Weights of a small GPT-style language model, trained from scratch on English Wikipedia.
Architecture: RMSNorm before each block, rotary positions, no biases in attention or MLP, untied embeddings, attention and MLP in parallel, value embeddings, learned residual scales, skips across layers, capped logits.
Each number is 500 + 25 x the weight over the matrix's rms, rounded and kept within 0 to 999. Layers, rows and columns count from 0. Numbers have three digits each.

# down: layer 7 MLP down (transposed), 256x64, rms 0.144, rows 25-124, columns 0-63
# up: layer 7 MLP up, 256x64, rms 0.292, rows 26-125, columns 0-63
down25:489492506487498498500517453494520471487517482480501488509492467542499476485518541524486514477476515495542508499515502503501534498505493465480502541562546475502500532512499534500501468504502484
up26:513519520516459524491515475511463479496503507514457500504501465462509513489500521485501551545511494506495463499484508496481464493490499529510538507524525536496486512528484490514490525511511505
down26:505472481485548486497499512525504499465487503513524491505514495513488503550475500530488466480472483478514541494509501505546502515479491513504478516494520475482504479474484538507527477477498500
up27:524501519493489515524493499483484517506493517535507523456499491458483487484500522483523521488510489479491485488536527471459536488501496464449518529533509474553554489518530533493539526525511482
down27:520527489522499539535477504491497486577497445480518548506501480494494540523481493540506495511477489511542498489537502454491509530500489509522503515489488520490518519481503498496494504492479528
up28:503505470525541470466497545524488467515492542522460523529536497504528543516453514496510493519485491518525500531500522518517520492520534484487487517469489525485480520534459456506534468517476532
down28:525481503479502500535474483480494494534476450497526494436477509538449483477517485489487497515492482473451526487479494472482489471453483513520518503531533489520492453458520503509497539518502495
up29:498500458537547493513487482499526472505512521481444478507482500478505473477482505487523488502491479519488497459543513471464546561509465521491503480537464533509499488486550488489543519523548568
down29:503470467507522510508478537507534509576490508483477515511470534503474503529505445535490488502465455499470534487447537468504477517532516512482506522490518507478522496496564512524517481502520503
up30:531519500513497504453486503496417480478533484508499474531512513457481516542500511537511476544455497491491484496503531508463511514512496490503496528494483471458453498485509540494457525471528508
down30:535501477486513476539544462519451506552466486480473502517488523453482521528493509478504489497521514467482542461521507483525513475468520519502497488445528495508528508492491526538486466512512515
up31:509509516468531484508519493510552471513475496489527484473553485475473450511475465511551518500501499495488551497509503522480510492483538509523485489503449536511521477522528549529497494506486511
down31:528513534483484504477486532508508502518510563493490493489483498510512486483493476531487475510476544514506499523515502490523560495553524510490493535535531492498477503488477527475533490477507488
up32:539476521500500545505491479487492473468464530488450482522544503550494511506499491538522498494506482475469519512486472495536486482487483516480488481492483487529477507482474490559513506490517452
down32:520521490480507513531553531504501500503504471531550520541533517496493492541535467483510517476483508504500479469491508509508501526518513525502480458510484494504489465485554484482521469459511478
up33:512497498511499535478510473501512468513505456479521489521513509483506549533471459473526505526478505519505507515497491505500505462488543467513479532508451517490472504496500504461484510524540517
down33:531451526456521471507509496482509528477496490481474528521526517517523479461518492569458485529503505457471492480507489502490515521489486524520508508498512542548530499514451466507509479532492500
up34:480524474508485586517505498493516500470489526511487473533537519492465522517526456483507520567550479524509456485494433509509492516526508487493470497489516527526523535494518497457504528540479489
down34:447490493486492504495454468469483489488501505504478444464491517477503513532446484436482455505518539502527521440533489477498502444516533458510491547479471441478500525495493509517445462530472509
up35:514482469457498511528424544486517464516504544535507503524468509468534504483438519528486545522551489446451508548509489519476515509470499481513495486493491518464481547530469504513533523479479486
down35:546501516494471498520456518497544501469540493533532512526469475476519458566524509549452494524496495521528514510533510525526468490511459525523491479526503508469452516508479471462521525544476530
up36:488473445536517528471481529517519550500465464529543488542524529493540515494488491553511474477479522501528570470486493507510491507540505535511523511488479518497547537536513518522480508470487506
down36:483473488480465583484480512463546496510491493535518541571481501514470542524491471568540485538476508517551536467514494465484509553477519524508506510476506474516507530509530538504492455511505479
up37:512464441465502501483487484500534512510484490511450521518501493504479498504491472550527505513513552519489541560482543531500477498531505524515495537520490490454491480451485508563489513454471466
down37:486520505512517543509473496530524514495432502507529481509541527504538536535472461534491491529479481495571480487517508518497526506520506510495509544481552478486533445509470498491485503504507473
up38:518520466500447534483498473543475468501486464481488480457522536459468445508472524503497471513473507496471520491495544496517537471521498536540524500466546499506539554480503514523532499478493512
down38:501485520518499524535505500518497489556477460521515501520495488496504505460511522458477466493514478491493512541439533509492471487479502506502556507476533493527548499502478554520482540516457476
up39:482492488495488477512524491468525454485477482487496491518536538507503484502515474510470473544535506484479537481510491497481522496519504508486495514477454526427448499495477536554498516484475484
down39:521550473544484505486488473473482502462470479525503510514554529481514490475504491511475468490448507513506484464499480486475492484474457553535507482469473504427479531491517525513482514495509512
up40:472485464526519499513465473470503495531494481508504493501481526500500477531528520506525496487482484480527474495501473524461504512524456479531443509466461477459527489498529557520505503459499555
down40:491507508534525540565479515501483512494473492540463532526450528504500501456502507507497456476465487479496483513454526500542519487540500474526487434490524535533539472480516551477501490473500509
up41:519489519539474510521502499476468466526473472490491501506535492516436523493509503508508501517485487542519510530444506494463501496507502470462465502522502493504516532525497487501506491492491498
down41:485542515494519479476471513491504541457517553481499469476479503529557459503471510501456515524504476473498492510509477527512503496481529488510510515503495498510479503463499463500503510516478500
up42:515493460504516479538499465490533483513504520525500473533516512510495463513519511507524500514453506498470500461529514505460502487527478498504497478497523500489526500518553493498526527526523498
down42:494506508506536491535504521483517503537491459486470497509504461524523526495528499476505503509495476500503494489496512503533485485475505511518512496456474477478501522473512504491520443487502482
up43:520469512516505517510500488473552503565460470499513515489537516476528450453478493507533482496500524501459524483504525483485473469501506451504480486459516469553539515477468512530520530504523461
down43:484476512499520513541502479492470521562528489518519489513500523500486533484513519448454490557516484514521537457490482449491510482485496486524520487511496495488510484531542542532500481522500513
up44:483473510540469488502504468521484543521488509489497508494517496468507512520510490456502458495513480490537479493457445471510469489508490484538473561542479501493495534513505474441498517516480516
down44:492498524501532543464509507485536502495544500529516502518507520521499475511505496487525550502482547499504486485532503494501520499476489524498526507503466532527527510464476479510480474504551544
up45:513525496532466518547451518494525492521529514480513501478529512477519507481521472506501510519480525509467526524534469500501515470506529508483455464494543503514513526500512459502515506534461463
down45:515527482494494526530516527510536509514533511548514492508530477487462489522526473509509484502454477521492505523491500505492514451504503507461480507480528464490483507496486507473476510491484522
up46:468491490485496495483496496469485486534489496511515493494478485491486495524487503461520516524533469490530497490509497545500498509503501458508507559478496522529501493544475489498481479463584484
down46:522516502543478514476523502496501510462521522465488484490534524493486541484517501518492502468453526511485504489544514469523472504471487519499483476518487522465493478490528501518531527495464492
up47:555507520497493499485534498493467482483497480517512511494476528523480495553467516503455477557473506459496501530499480501460503510516480459518488504512502452488511532500509485496466530516496484
down47:521485491480478484532556532475521552521508513543536501530530481495490533500521494508518492455509471496520517466501467512515537510469519495482473541494518491553482476500481447482442460499517505
up48:489517528487549465503503476480463569518438473513494438507480485472526458535513550514531510465477481525489521485496476464488482470517481492504549507480474507459516503537513486539513564524485483
down48:536529525465488488464499493490500555550484456516458488492524475546543484503509522543568477492479474509557544483536479510544453475521478518514528538463480485493559440504513454553498547502492516
up49:497519475451518531474491467481446487465502476503500479516497490504492477507498503477505518523512478520471532480508488529471491495485484495461539539428472465449493506491494502568466535435505479
down49:541535488491524519492464498495474478473484473498501509496517506529509482509496499483510465521528535544472526461479508525501448511461487462532525544449499480478489536465494470514453548472508496
up50:504557493510535466475473504510482516479524534505505458492485531519544520548466532518528471556460447505511496534555531482491518538490462525494498481530495510480495482485523484510505485503478520
down50:534470524437503522522488543497513474514501521449485474517483509486480541510516500524501519489473496491520515481507542506512514486532481494469546451533491540527451466463539516508537450490535493
up51:460509489494539476530464496507477493493506535468481466498467497531487519472495499505501528506470479497482518500509488477481532509516514468481507540506479467495519523503461511565498479492490464
down51:486501530522487516458484461493484540509537462462547494464477522510472491494523523514536521507509502509522466500514539463478535494482528501477527512496531505517505528486517465511519493510498522
up52:482514478515485500489482484508501541502478518522482507508475503495511443488474501465492497528457483532495503533504474495525451444477479488501530496510538507489482542513498499501504476532520487
down52:512504519453538527514525505510472519542503462463504512479537487471500542508551488530521494490498471484469506473501498493490523535483531488509534456473508514501536493516519517505503500464472502
up53:496481553485523507533511474480527516443487520506548510466497507503504475542489496498539514484508471509526475458538490514495483471530505516511495515486501507525476499547477499465508523471504482
down53:473494512487474466489505540523500504446501490531521499486480498554506534518469514506532472480504511511477448484521531511510462483472544478521477489507490485513483516483486491491530527499510516
up54:499519484513476517510487519501517541490463500480507485444525514530474538515553480479526555532516509554503524502544520515516515488501577506491498504502518488486549513506532536524473490482479494
down54:486453472522547518474497493533550509467505496539472480491521515538479539486501470495541531529473528473537488504523552492520508491456523521511522507511508504466516529506514488529487490498485521
up55:481505489504521523500484492517511466477488511528476543517468503480517479513474488515522440532501473467531526536492466483485483473541472504485480498517539491486514505495465471533552472465470520
down55:531503495521534476457515514521495493525498502494523510541512521497534493504505522520487468478499477482545510529546469518521479487500518522502561493484498541495500501529496526491530487502444518
up56:459508485474492458488504541463500459515492508503451508471517519502560515487532557472513459453478500487514479512496498523462493496499528464486475513498446502560515503554529518505457527490489520
down56:509509480508514510462519543467513481520497471473451534471476489531513486454505501516512494481471464520549527547474496513526507471525515495494476541517501545545506489536535524522473503528475508
up57:539486503498510523484539518482468520460442493498484523512531497484487503455492518481550519513515528495513543493507505458455506496476524548490477485488500522517473497494507556514503485532477479
down57:543502496488482502504559511500476523455526510514499514534509476503480494527500553499512472483506563509531523525484486484467554502483506523473502443532486545482471458466515520483491495507468492
up58:490450529516504477479466544485529484518465487486553511487520498510471511453473476513475479491504510515482547489533501515504490476464476502507494493512462480569495559493532456480502541496456535
down58:511512492460500477558550489489468472493505482504472440567500546546514521536464540466480539521453498476491524491463502461502509488500518476501474495515478520481545440528497514550499462509529512
up59:480490501493488513473494524491504467514491518498529509470463529518533551482514509480535465511505539501450494553523496501479547500508495503480484538525484512524442498543564521433507484451523528
down59:477512477491499496482529561433499435514505551521474538478487518516542550506593500498478523504494494507484521504486482476533506512519481488484508573508507494523514485482533470522495494477469476
up60:497464486475508489457502511488511468537502498470486435479497547488511482482463441486504471535535490479499456496528485522500482493545509486477485493481457488498461534499548529476482519510540471
down60:504519446477542489491525465502514513495478475486501488572544512511494554516526479484486430563468518531485532521537496523475516475460516489559496500480524512491483550537518446498483510486462514
up61:484488498503439475535496477497499483516482515481503484521496475475498499497468468482488513484510496494471465544498486516476537478508527495484490534484518510516486506498530493527512506513477506
down61:472505512513443506499484498458511481479500479508461511510461468550500506509502514543475540470489495468525513514506496519503506512486474494469506511487547500523489512485527521503509496492465496
up62:490479485498519545507453552491480552518472487506518479507537488430517529480531499482580475447530522516493500487484473542518495473529493476497477514513491520510497489542472474474525514505446487
down62:510522528511495484442522541471475505487508499540556490538515503441505521525504455548553477504482497490517509472518485502510565477509540546517522473458497473555481529557502442498536498474494466
up63:541505475534518516504505440434498515485510521524530520504497475490495504497463531517500494523488498483489523462508503520497499485524480491476491529570428530552512477518452504497502470510516509
down63:505533512478499532473498563505503502507524494421484524509520484523474459504480515493522516550494435531522479506534531468486511520510458497513472517481474537465499568462515477545529517489489488
up64:514516480527457516529489509511511494450514529507519493428504504465509480512498434491497555488495483498510494480514498531493461504530521539545533511527488532523543496490504510505474517508472487
down64:513529526503498507487498532508505473438471477522505508472466517497510519507495545504489465519482509488494472535459510489555486499501506474505474539503471484459479498476467501477488494510500496
up65:506503555467481509490506495487528473508466516468482489488477531494523496520450533481482506485493532497509478465525546484537468473505452487500484485450502495520485532505512479503533467489491506
down65:454499498495505487507511511529475513521476520495493478559469487548476519482513456464458469503503495493506519496495514536470536521497534518539548503500491491478507509512507490470503491495471504
up66:509497490495488537525467481549511469526504501497583467529505566492528498518503506482490578496505488516548512515494467533525487532590443464479464540488476476506511477531477547514508527494487488
down66:524456491490467488536487463529505475469494480479530497489522537480462556490548464524447532525510480478474543534487523523556502528489513445515489493465494470476482481504554466503493504537487492
up67:487508455470559517562520474512484498485488495501485520471533484461499503453468482490533509507501491484487494510500475500491489540512507542485530501517539516557528467553501502504503544514511501
down67:486479528498510518497506512495488490569518491515535518511508497502509507484547475508501520518471517450486481501523513531529539545530501496489529512553478488460487472470474529496492514488507511
up68:493513483454488504510526481454493523473533475469533477477498501478476466456485503476516518496508539522504479487514482484521512495474523526513460500522518511480495486514539503489502533480520504
down68:523483479499507446519508483472497516478479531524492507489544477544505482471517471515526472509473513528498476529477508486510489501449496514515488492514476512488511484497509495512476483523498472
up69:496498508485483506494491498442457464435481483511499508524495499519497487462497540519479466515478513500527476486478512502498520478514501510484517486536487502490495496545501473491467475477553537
down69:504514508523459525514521499532537548551522505472490517482499495444488521541478464489527544477518480518496502517497508497471489522493511497514487478483501478508483500491521520524492537510517471
up70:459537525483535463501512511498496518484521474491499527519551478510488495558459494498479522558542517535452527533528510489462453508464516462522480530467514472499550500498521499550556519518515484
down70:489511550507489552487465482507480492468538465495545527524513511526501500483500468516489526516491486516471530555448509504510545521489484530474520526459492504508509513497474517505554537511479503
up71:481507509533485488484492508519555479541499513491490528471497538495514510509530479500531509487522521500474470531523513507507490501513511490518492483506534515493460503491490452554514502529521521
down71:505521439529480529482489488516516519505494543479495522517492490492515485460516493516519491464522481492498500505522517515475460480523504478521508489505494466516540533477500522528496505498503497
up72:508545519478503546525526547503569522480518511503490535494516510515499465518476527513491513493491474480479494534459498505502560486465538439521520449496446479523469535496482500498474486461487496
down72:480488465483532497500499525513524493471482533484558506463500499466571474486495476523492458507470489482428472443500450559531488481459532502480510482467505516542489526508521486503483519490473502
up73:483505437470473522544527511522489494456509499492529488486530481489505539558475471502577523510528480557508493486478508500521520524500541496490512541458507513498517532558480535510550509505534516
down73:534495465519507532507534509504448523539518547531548520559530504504493545509429497487491500507516485487507489493486543491510524471496472495506500473492552467507535503483522514522509487496520456
up74:546458513523512489481472473479526470496455488488516515495513534496448510507512470502503441504517532477505501522477481507453507491546524484497486499552489513498468475470518450502526491494533480
down74:482514498535507514549532492506505529485528473531495522495522491479520511519514477499509464522463493443470545516492533557507502491485525469513526469491461480518502495518467504489517520508453523
up75:481542502558479543492486519501513468477493502520493475466493492498489491519494506501476529469439479533500506454498529495488515499477488491497507483514526487539539513505544468507542526498535476
down75:518495516509508481474511507474483497459499520532478511531533555520481522496491448542492483486489509521530513473439502553515529511505523488487486510444490521520491497500483507527488472508522535
up76:478520507516499531508476494488529521502472519507488475504476529510496453515442485525508484452523471458485475501519497458461523528490474504518470491495491478529534487462489545492499504505531467
down76:473518507461502480451502529480554502495460510508470456510459513475493425513491494521497497482509512438525510488471498453478486530493510497526523520507498499514517517472494503466507486510503509
up77:466525481522506492515494519512548525540462462504466514501522523514505496544498443502537457465490532491547534511502466507471499476508502481512481475504481472517474500485511525462474523511512543
down77:495484499487492450499523449521553551471448443503485476517507545555545522483434493460499488460490550478544508513502516500546531480531501511558491461483537556480487466507475530518519513476534477
up78:490533491483561489464551452458499471485449494492474496483453524500527485492463453495504493527522451500475523496524469469487508524495470512488512509499531442524466503535476476505519485453525507
down78:495480542470537469507459479510485489474508518506531495532506535499540467514532484544460469479559510483500509479495504528505502513496541469504466552483503505502536487488526485502505460517525502
up79:474508537497470522449531495529495513498480468499464493515483504474493529511509443501492479504518513471474467478513503479483486454507502468498439513496529495507510515513513540520459545507504547
down79:537520497563537494485483537497491494450481553508500469494498521535505542515521532520481469470517508505501500513540465501517505476508528489507477513507509511527482449533489457504508465491470542
up80:489531483502512474482515532514501504531487505494514499484504506467530529478492491510485501509541490479485467473520493508501506509506456491509464492483489462492513559451495504511458505492454490
down80:542470539506516509522523510498496503460491478486499511526520495508462544526513509500457486532534463515471505486494534527485458513481472501479498477505509483503520487516542487490512501530505515
up81:494510476505492484490487478506522463514537434507505527501529529499489486497484506495504514498519527493475473480488509514516498539513471476480505536489488514516501505510519523587511479516469557
down81:521529481494457505572522487549516532459503508510482544495501471460509490483500511480505471480508453504488501506523538522535483515545496469482502471466454535512550479467518481520496529498479456
up82:520535463487509483550492537516492444483469527513512509507501512493481493511435473484526503464454509510519461475529518503511509535462510508511513514514500510475500535513518488526541551479517489
down82:471483483472510496526530528505480475562534523575476484530501511512465509485506484497472505530483499515505518436545517534488478521492476482524486522498492531536530458519469507492500487503505507
up83:493482485528493555486467473503488541521464515530489472482555508517530462466509510484515490493505499468467549511476482489486532459510518530537547498473498503506555487513485496493485544484492469
down83:519483504485543526496498489509484505450523492516465534488527499492502477484532467481492472517488478486492509490465525520464497507521513481510492482455539472458547472480514535504491525515550494
up84:518547501540482457521545484517495498491532507501520476442513538486491442533505485504503493519474529571498463512511478471492500531458521500528507520492492503511503553500513531509512487527478479
down84:567491521526534508486530475523510535481507518531508476477469478491459484502523491543468472518505530512482472521481477446528525497484497505444499492493486461501488491494468544467507479524460506
up85:537546504497457451444523509541522496530535554483482504498537512502510481526460475535510512506489498499473509514507490477490526498494530479505450455494497432491473496535476507548501530513462489
down85:555490522561509530462519562514552523435535515470481484523535494463507518483525463520508570505463483432514515545511527550500449538510469492482520509536470516536514524503510537528542485525517488
up86:480470500478504523486480522480515459513530495524527495471502489501499480504503510538481576485482530515524469472532457452464530427538535463506507509533502495474508516507514516555503469464529492
down86:485510527491475504494515463504509486495530540501484436495488488499495507530475529469492522467520522500525476506529518524509542506493540498481515501528527533532509514513474516517524457510553520
up87:489475521543484454512483495494510489495488507515455516528518537507512473460503504507485517493467490471457498510481480488480466493515494525509481501525487508500553507459501501516516493529478468
down87:490517486500445529477486532496469475506510479550503497526503493521479517474553525505509506515477491524507490503471515511474481505504524459534529525493523508511495501511533505502524477486494491
up88:522482451502531492506527490497530456460489489560513515539485528464506491474489543553440502491501495494507493488539478508475473496486470481522507513508484491492483519466509484506448557478511450
down88:536490510523508505472495550491494528522482487458486531495536480452473519458485493526436540502470492507457529496496482510490536487469487483465473481538529517502455464499499506494500509508473500
up89:521504460522475512474500485450503498505499470513535529477542475516476459526490529496492501512511505489512496481491515520492483560535434493498485478486479437479500488524513478498475488495495559
down89:525521448506443500501461494511508487518490514517480520542526512516508492513502531487483453498509494491471432500496486470515478490481471460466499480447511530526492446474487529531495511415482481
up90:522471518495466417497497468481515528535531494480528488516504522525534483502485475495475525510499513522512480502520480532466493474498502505471499509524507486501523528465523485556518557508507515
down90:511546489506516493525515500468514507551480514461546503541479464505493527513495537476503491476476519485525523498509487498551518527490489461484517486498527476500482470485491453465478466546518483
up91:495521506498511488462473502503523479523501553475514495488530497523466477532487511484482523467535526476493494459533451488503475573510504510464492469502479488504520499530507470528520515492453535
down91:499505549485503553460494509532492513500483512518500492533515521522509494478513490550494504487481466487507515516527502502527446549497480471486528514510495480538525516503494497479534497536482444
up92:498527500554521500526526475471503471476443529476511512529557496495530506531545509493479494538540514559484481489568510500485513501494528482514494499524495493530517526506518438455474506484479516
down92:472521529492544503517515487537515501502490526495536515516488478515501501525513491495457486465537474523475492501501448543506507520485496517469501491493489480474513499516496514518460503478495484
up93:504477509535538500515454496510493516512517521535503443521494521493569534428502490519526464522511518511486507467537478489477483486500516489474508509510496498464452511534511491506481481478451504
down93:535530494494475482524490512506513520549488522470535478500525493486462484490509496519475481516488516537499464486497536483509452505525512480487505557484500490446501487486481479498476510502506502
up94:530484493528485475520518487527516488511494461480478457448450505493498482517451489483498476491540475518484519492546474510468515499504465534533491527501489495518490496479468515501509487538474494
down94:507525502500516491424515499470503486522555500477540488524467510468531500490457542503502489481540502470492506538471507528514532487529527496472505501502505507514506509474503533513503487483498513
up95:525506509527490531501546498507455526509515540485506514440480531499528513472489515475511508493488467476475487482482495501522517497458470497514475512514495515469508553535510485499495499466487519
down95:487488525541445492495496470501516519501452537526511519472508543507488471484491534464512478504480488524509516492482451487529494524505522490485535521460531479495517477517505514498535487525544501
up96:529537501522492443494542516490497483481484507471486543492490486526520494473491524522529485481488497501517493521442480535499486495479477479525505485519452511487495517526455479499522517491499485
down96:490488482542494523521488473533518480561513461510525488475505513480474531514534461477465500550496462472484489499528496495526452498514487536461486513474534500504518486496509499478519465485543547
up97:508545468492511492447532502490508521499482469494476481505536477465497533503531517510518451514471445536515510453476471531523502498514524515494500505535496469483484523533513531521517535462501507
down97:494498529548482520513503465498478511467483542527488467532526543519500487495518498448467531503490503467466512512463517505446546505532484518484485520508478475474568491504476567500491497538507498
up98:526501508492452524503518465510553528534516539536504514521526491474521490524507544515472496509450521510553506503488452490450521478518507511497490539501457472518512477484456505497540555502535508
down98:519508477504499495498515578503511440507550521477459493523479487491525535449526504509492540484549522485496466542464497519509521502465495496486537525556502486512483515467498461493510524496486511
up99:469506520500486491445500495503474533502527498541506496504499539453470540537492486506531470536504504492486486493526494479510494538511492472489496528487517446443483484499545490500489507477489495
down99:508478497504470502452579497493436531513476558486528505499477498483552548522521469530515469496501490487488507493494498527486483502511499488482426561505511501516530547534520510505515509504506539
up100:514513485505465494475484531470484449496509508511495520525486517482520532473495515480500492523548503499435507509466494514491533514566497465499516507428485501478511510483491467500553516442476535
down100:526522523541486473517501462530470479520527458488506526531517515524499510474459506487466514497561547487486471463471454527535532499506485507500531479470491540537476471489531472491543507522488487
up101:523494522492483480463468452497472492517495511523503503478527516485510513474493509491486510498511502474469478464501508538520538538503472519504481453532549513517480501487509514488531541503534477
down101:517521472486528478486476532518491488503508491480469532501489478492541496519483473472515479475497512525521512461520477487517455516467527485518537516514498499468461497486482527526502495508468538
up102:447474485508520505498474479530504496487510527524537474509446533479477526451498466473510477524518440469501508505493461495481488500509456483481494511553519522518518529510523539492503488529516434
down102:475515538487484494518525486547498514503517488525493481509450524539498479483497505456528478511567464497468533531446477506503512475524537514496490486525481518520511499493447486474525534486499511
up103:486510509498485480501492525518526506521526466496465513489527500458515504470506526512517491501531524515492490504542427493502507511492532535537519490456502511481496525479512510520447481490527453
down103:524488487492509497459518514491473527483521492529516548522525491524478518490477507515491498491542474517527486505482474471499520512491504517489503549491483477515502507439488521517500476459524523
up104:524528508534530488495512516508523499466465511488489504508519514534492499433483538563487469515486522510509509497487491505524492506524501473455504491484475512491498511505482497469495474517469514
down104:489542479511467547479507509534475501528535476500522490494506476505486520512536522482498510489452475451508487505533538532516480493479506491515530527504512502513505509512511488527516497502516490
up105:461512493500447524530508486491490537512470518495480521482500524517520484454464501513508534487499479498487461509518492536514515493506459515515547520492469519465448510495447526508514509523477482
down105:509467514534495521495529510491476528512536518511487504521476487479503520471471473499514529472541489496507572531539524493471470511513491565466443482505480496476497512502481501518500514465517516
up106:513506488491499481502474494523489491511461498472484466502532534513505523499484491475537506474531509465502526500504515490466549500501535442518501484483481487534541484518460527521500461540491489
down106:519484522504505507488548502500492509545504479529527510565459472494514554484467523480476465513506511512529496528491527523535481483497525483492507508475503525491521507474518508509478482439486493
up107:478474499520511512494523492504519515533524468477488560493540490498534547519488508502505528510465490529476511505526533471484512471470490494478493468492513481518497471519451512527511504559521478
down107:529481518487502512503475481527500500560493547478531481515509481449499512478516459480494501499542506515520478471473492498534514526512484509513534511496472494501526491445523494453495524509513535
up108:488504465472513490494509470530478498486491496500490514460462501468529509500502474485461450493473512509464477498456467493454534479472481488520485531518537480535471495497494475542540465461452481
down108:518497507494463530453489511504517511561475488492520488482490509478516497490527497511468445507494497503508488500481521523487519463508524492473481500510531490480513501491506480482540471455437516
up109:549491472532464515490524509508542470507484470509447476491445485453499510492508517513540501477452500499464449516512537470528516482444484552464511462488503477482494537516536511513532533477468512
down109:506519535535496570476523509512492481549567519503511528435513512515474479473493470513516508525435497462491525540533483492498514467502497552516512509460518553484504516523507485483522493513470522
up110:479532461505533490533476482481529481474494492472497473498463576484534520549477491502491528499445503494484520515510502500505494519461502446535491489497520507499470509542507488491510459521494474
down110:491478502521479511487506547480464482525507518485477483513490525478479515490538475510471476473540503497530473503482509530489472540507521515482496466504487508447517546512485481495520485514469461
up111:503541487512475513534494473505525472494496488525488473499467503482511462508508513532494501508499546543488527465546512474495529511527512506514503478542470479494500482470466477491547542482523451
down111:466522488517497540485526513505524514514516501526484455513477483461515464507545504543488491489512476494496542526482496510503544512507444490483477511507485539503475459493532478492528485506482509
up112:503515483471513507467482513505491517492488437543499486541496525480519520509486500488519493474478530496503504479555501463470498517499490512501537486484488514539505527542510491483537547486528514
down112:537446525477470516513519504492539533502480489504501509477499453526485471488458476530559533520483514507470556537518481437481541514483512485460472509504470477506528468528499529488434516508485506
up113:533519493453513489496498496518490527531496462509504492476501526539522470476507527517501506466510520509486545543535494505490512500533483446503478516465493488495547537500517538486504538491473489
down113:459513505476512489518491495509446546513464455494466482509529470541457491527483509496446472514523478503498507510496470509510488535487477552491514498473555486470523486461490500478483506468518505
up114:473480502522492484521500479490535535522469495498526505499506527538521524494513523490533537486492485483509486510507447520509478492520511485519441516455475522460501495478503488534441463529511527
down114:464479507525490496505534531518504491484473507556516517519513550492455486485524517532495479519491480515519519545522501467525494510449514535484492487467520492517521512519533488474503508483496498
up115:524488471519509484454501483465515535524504482520497507485485540515528483545503504564517493496526546528507533501474467496501475508496459499547463478518480498509517509479548522456516518519460546
down115:528470494521516474481507499503569526534493498508449520509499478585496479586478485528501475497493505490560532498488521464487475501470498495517534491520504453539498479461518506490529511501487547
up116:462507444513479477517513494515433496496509523468521490498546488443476536541456530544491503515489471480497526496520532506444529512497513506467502470524508482519518508487525490497512490513523493
down116:485511499500477507540519463521492503545499477487513482521495497472482473545495509515530528540521494466518463487499489456463470485481522514505522470466517504449519509549509519513503495471515533
up117:566497507490516480521521483504516505502458523474470492520509524489467434515488534498498508501489514521528486532516441491454465486526500523490498481536511517496556512549505494519528480480485559
down117:468479519492469557506494500514546515558573496485508502508515460509508524494482479493479489510540452510538515491499545502515544474492518488492515468495496486497501478535468534497480479533503498
up118:509468521509460519513516498500528470516503531498478529461513478492529510483459536480488490515539464552493480525477495462492506466444473531505483529519491498518510475531494523484522506503477474
down118:432537480471513485519511460510484493541494486526452515545503467503509496512536499515491525502505519494535506479481511513526469491555512522518506482471529510480525513478513503531498491490494497
up119:478515472474512509493469559462487494470479491486507516515435498456495481490483473447502546501499500505506493530501537473478525498509491493487529489488455540451459529468542508485502531463500478
down119:493527490526495504530478513528474472467498555475480474540515476452546509456538493488480523505436515513473490490550544520485543522495532484540500515499481528481416500469500521502450512470481496
up120:484504469490516472464483505532483530501524497462514496499525496491552477564506546502476549482428493480466514471518496487518471497536510497484491504497490498496486517500572482488503518485528454
down120:509516470524516488447543467528504526511532498461517491499504486552534502518506536473490493483490574514487544506563514491522501511509503533514458496499501551473464506491502456471474518493531469
up121:514474446459485509492487543558501542487458492459511507442528500451482521519490512477484535469527480513492524500481522495502493481479521455523476516474493493503514504482526509482506502508484530
down121:486479487509496523549522520508491516513512482514573483443535505483491464543480505529526551498517476495525503513510486453503517541544509486479520477516490490462489460522521509489542476525507486
up122:452512489509495494481476538542507489495444478482490474511506480527475498514456523492516518497560516505474517558488507488498500518454515543460484523542504510477562493490471503497550498525531472
down122:476491551457493475502521472522461505493497509509489501514485493564501488474490494472464475484564480480495517474471489536522474531516503507467493560543523505500525481545489497481481444518538469
up123:503540511472536492528547534491500475469492501512522532493500505519549512463467485522526509515523528498482491517511504496484494515520496540522531532491490489496505512544497514563518458477490462
down123:516493523498484519520488453491485493583522506487537517515499474485475493532458535474492523501524502474486490475515464511459493497498492518496477504490508549513492485501493511481502513517518486
up124:479513509480471535515497532501492546511503495487496479518535472504481556529458477512471519506544499508446496519490457523495491502531514497467516481478465481448495502492459507497499512464468481
down124:522551500503498533497481529495482551474530472472487481500494501567472514493496446522463532495529489529491512549497480500483468521515486485504541473492467491433490468497526527486489492488505498
up125:502498525506497465515495510504498510475473526484497504523518496435551480528462512528570522485450523493508451507498514544529511486461478493457484494450512476532474504494495503460478482519489497